Weights of a small transformer language model.
Architecture: learned and rotary positions, no biases in attention or MLP, untied embeddings.
Each number is 500 + 40 x the weight over its row's rms, rounded and kept within 0 to 999. Layers, rows and columns count from 0. Numbers have three digits each. The size before them is the row's rms in percent of the matrix's.

# layer 2 MLP down (transposed), 384x96, rms 0.0918, rows 77-118, columns 32-63
078:485503507516439522470450482516461574539465533501398495468553452540538537486543489515464440516531
094:492468495514467560475512519483463529543448532410459528519375524454455535540545449492465455565446
094:578491536517544520512534455480471555387545527460483444554451515555484552500542503393488433492575
109:494507512532494500506519440472520460555533496534520462471453477489587467576446448512462603499497
119:462563495478518510506562526578542480476465478496480504570558486596514391507511489495499471501569
108:513519506572528545546525458474557482490508471452514516544500561475508470508485503441493533512469
100:505513460573471555478488502431479427515419505551489536550515576538513564539513551478561494438443
115:400495540519457539446499505479496526504518461549546523492513472567465581521511491515484513525523
090:489428550488577473526505524524408505504525501532519570552471480490501482497542537489546508539525
088:604497529523493549498470517518558536458526491431502429481477415444451542410505475488527491479518
085:604507490468503567461483502476497481534449510465417547493504447503483486475500503520427487472442
104:481510504457535496488432585511552476473549496499492519451425545553417457556546496441554466534502
082:478483479541522497464573534441466573579438498459489455471443454485436552474513487462453503432477
115:470536509564517506554493555457519537549457528458530463503436535565517563492543431523514499505468
112:505503486492552547476550481489504449476540505622466544500456442523554556490546473530546542556544
133:534529442474518499482490469525472541499493457488554398523515488506516492494533622463535443501516
083:498459515554500506527544452472512467517498588435474462511471453536454431535547461460523445484445
110:443477472565482480524424485478463448544525489520443518511512567465529544508492454514515450540523
104:505535512595485492522522490517508505575487489426505493528464526477473472460499479459522497581478
080:558501459473490494520469518492506503425521494520518523478488482574508473459565432390527522480487
120:425506510484542522530575552405519542484462521582476537462487520469469514481460477516475485540504
091:434533442577580530528496440474473517546507465455513512491483563543540496513531487437511481514467
124:522496520487536456526501450509495530449513528509538469529505427521554524437452540529485484505437
108:481535457482520505550480450522527484541435453506551492508462593472515435503517470434465552457487
097:511552533515490472478504513441501521577480437461514498496472479484540489490484525455504452573481
083:494477490562553557513525420500482506513485464415536453496506536526524471518489530441567469473622
107:498547493536554461553465495522502464508433490461511463547498548476493512493482493443513554524519
092:474551557542549497490540508488506542534486538507522503530506563516463470518563524428471464499513
113:455515468575484546561564480506457461539530481431484509529483515421539466507541451468506483531480
081:522469465498539499530461495444441547467487476450459482494505560558477477404512537547465479503551
091:533611434508414483518488480515516464514474529434549519463481508495558508510533548506468523434441
077:472464512476462567505487478503580555466498533602416469541471514524495440546531575508481414520530
078:510481485515553574479490447492513489532513531533468517504511489447496488430509445516567489521511
109:524540503552491513538508483505543512529514476405521506528481587459492489510492472449502521512467
109:537490470583526577523539421505550482543495493475460518524484583490512490480485460441493479567525
087:480519443585547517505514514543457509537480581492503481506495450518524506537497494505440467517586
089:526457557484501473482514500426473484535417508560506547486500530508514512475518604560471468511492
074:473452538492560562498557442462491532529433492484492518464465452548472478457538517433489446556513
112:535520512577507547521514468491536445505535482468499523545485556442468473494500505440503470510473
094:458522538440518498515444497463535578484493483476508481466479538479479459447480473477471470497452
097:477531460527562519549482502503553423567468562501520563524502529468541544554491473488455541534462
103:507527495527492571530514483515531494518489493430497498497505548471563504477456476444485524514525
# layer 2 MLP up, 384x96, rms 0.15, rows 78-118, columns 32-63
110:431518575542494531484497486554575504530445533442506501469503555520498469523494478514484598452391
106:445546593534534510543502435502488538444527524465478484457472533479496554488546454409542499487520
102:511535546525480459541531467455531465567567505528542475478474506432526448557451468507411571568502
113:466483543544495538554509473541614502539497423542501498495536534513461460544510439415508557453443
083:478569586525492572514533495504547487502521475461515446481500544418545496507495516433511583523467
105:541523451542425587555550527501478462494525530474477526511550515453526446536510506462528599488511
119:502489512579479541546526516491457536566502500465437572506416513481511539514477490458502478453504
092:431451536510527520564466502537485493542489545516484517489439463481510498493559455412470478540487
104:458529470558507518505482479523564582494568447442549502472515503431581508500441484485457564496484
094:494563577469531493520419517558554444503553516452503485503486530500448419538520491496478501508404
105:503473465567522577611502468478566491519491505466476488531489490451581534518447430536533509481477
103:442503519558488499537544489521458578511464516480380471500470506473538484461543460427519470518411
118:502560476553504539566590506466493518513506490421459548508425530501516509511527467482494510495520
104:512500571547531580552509512529538521568520458472429544515493507459554553444528459512513509544453
102:492468542496488541509502556434498467543483515501463608494497524518508492505513398520490558509442
094:508543490545533540560497430553545546567555557481516502419445539488482455611415487466519484441497
117:508572493558471508519498473516523527553487481420388534519518567440507537530502463486454538546497
081:494568542576394545467542503514544498484519497431514502490488528514456514487462467427518556535475
097:477526474526521512568489512463536506446500484535454574456439535477488517446431499405533569501490
117:428525522523514544471497434492553497556489405510488553458421513502471486494458415478466492533475
088:452532497524496555493521473544535455464518560432518512457485588433567527530471474494473581504496
121:469498533513481491491515398538636478552491470484454575513437512466504480535437444512447565537410
091:508494496552466474529474461560551454497477414484507501475493598471559486571542468449486544491505
119:513558475547543557527493496443530520617522473506488609470470504474464464482478467476475494563469
099:475495543548564515555527516450553476482546531485503462451474515415545480480495453436613488544491
100:493581551523488558536503534543575462509486500452407516531514520400480461463496479465534574534483
088:481545532529486537489549488549535455540490522442525531474507579468483488496528483442499563485500
100:429561466552436493557553538436487498507540521464480528474504496509547541466497477525405506535487
102:459492500493535578468463468478593547558588504457509559521474484401507537473458461511408580502480
101:506573444559483489525467482587497556540548506449543564517388542467503534521480477437459521477483
100:468473507530500549530534472502495535502548516473442624510475507509467497465506498506439493496481
102:523513549548463598514523450526522483532509478495479528438466541465521509478460430487523577530482
079:523518548499451534470525519572536484528484481474441503484473550483538482544425490434493578538483
095:518553517507502551485550432524533450516477460446485527475524548459499510502514507392505575502508
111:463518568513503492432512524448576455506440484496444537425522477488485449575424443482459481449490
102:470487445544471505502493413525554443495547469511424502418472478466513545560498453492522500560498
105:516492507488496515480514417561531578478501472509441501469484528519587526438489492484499530542470
088:484582531541526527466518465557491507452524500481529493436513532460496514503476439419494493498480
102:489485521485472573510527489509573543474547458460478531552460535449481482515459464485467559496420
087:505498544487491539497522513534534484577577507476442523492504512457490509493493453474465587572471
073:521543469565534541508533500520509456513486466509507464497525548450517482506435480474513576496463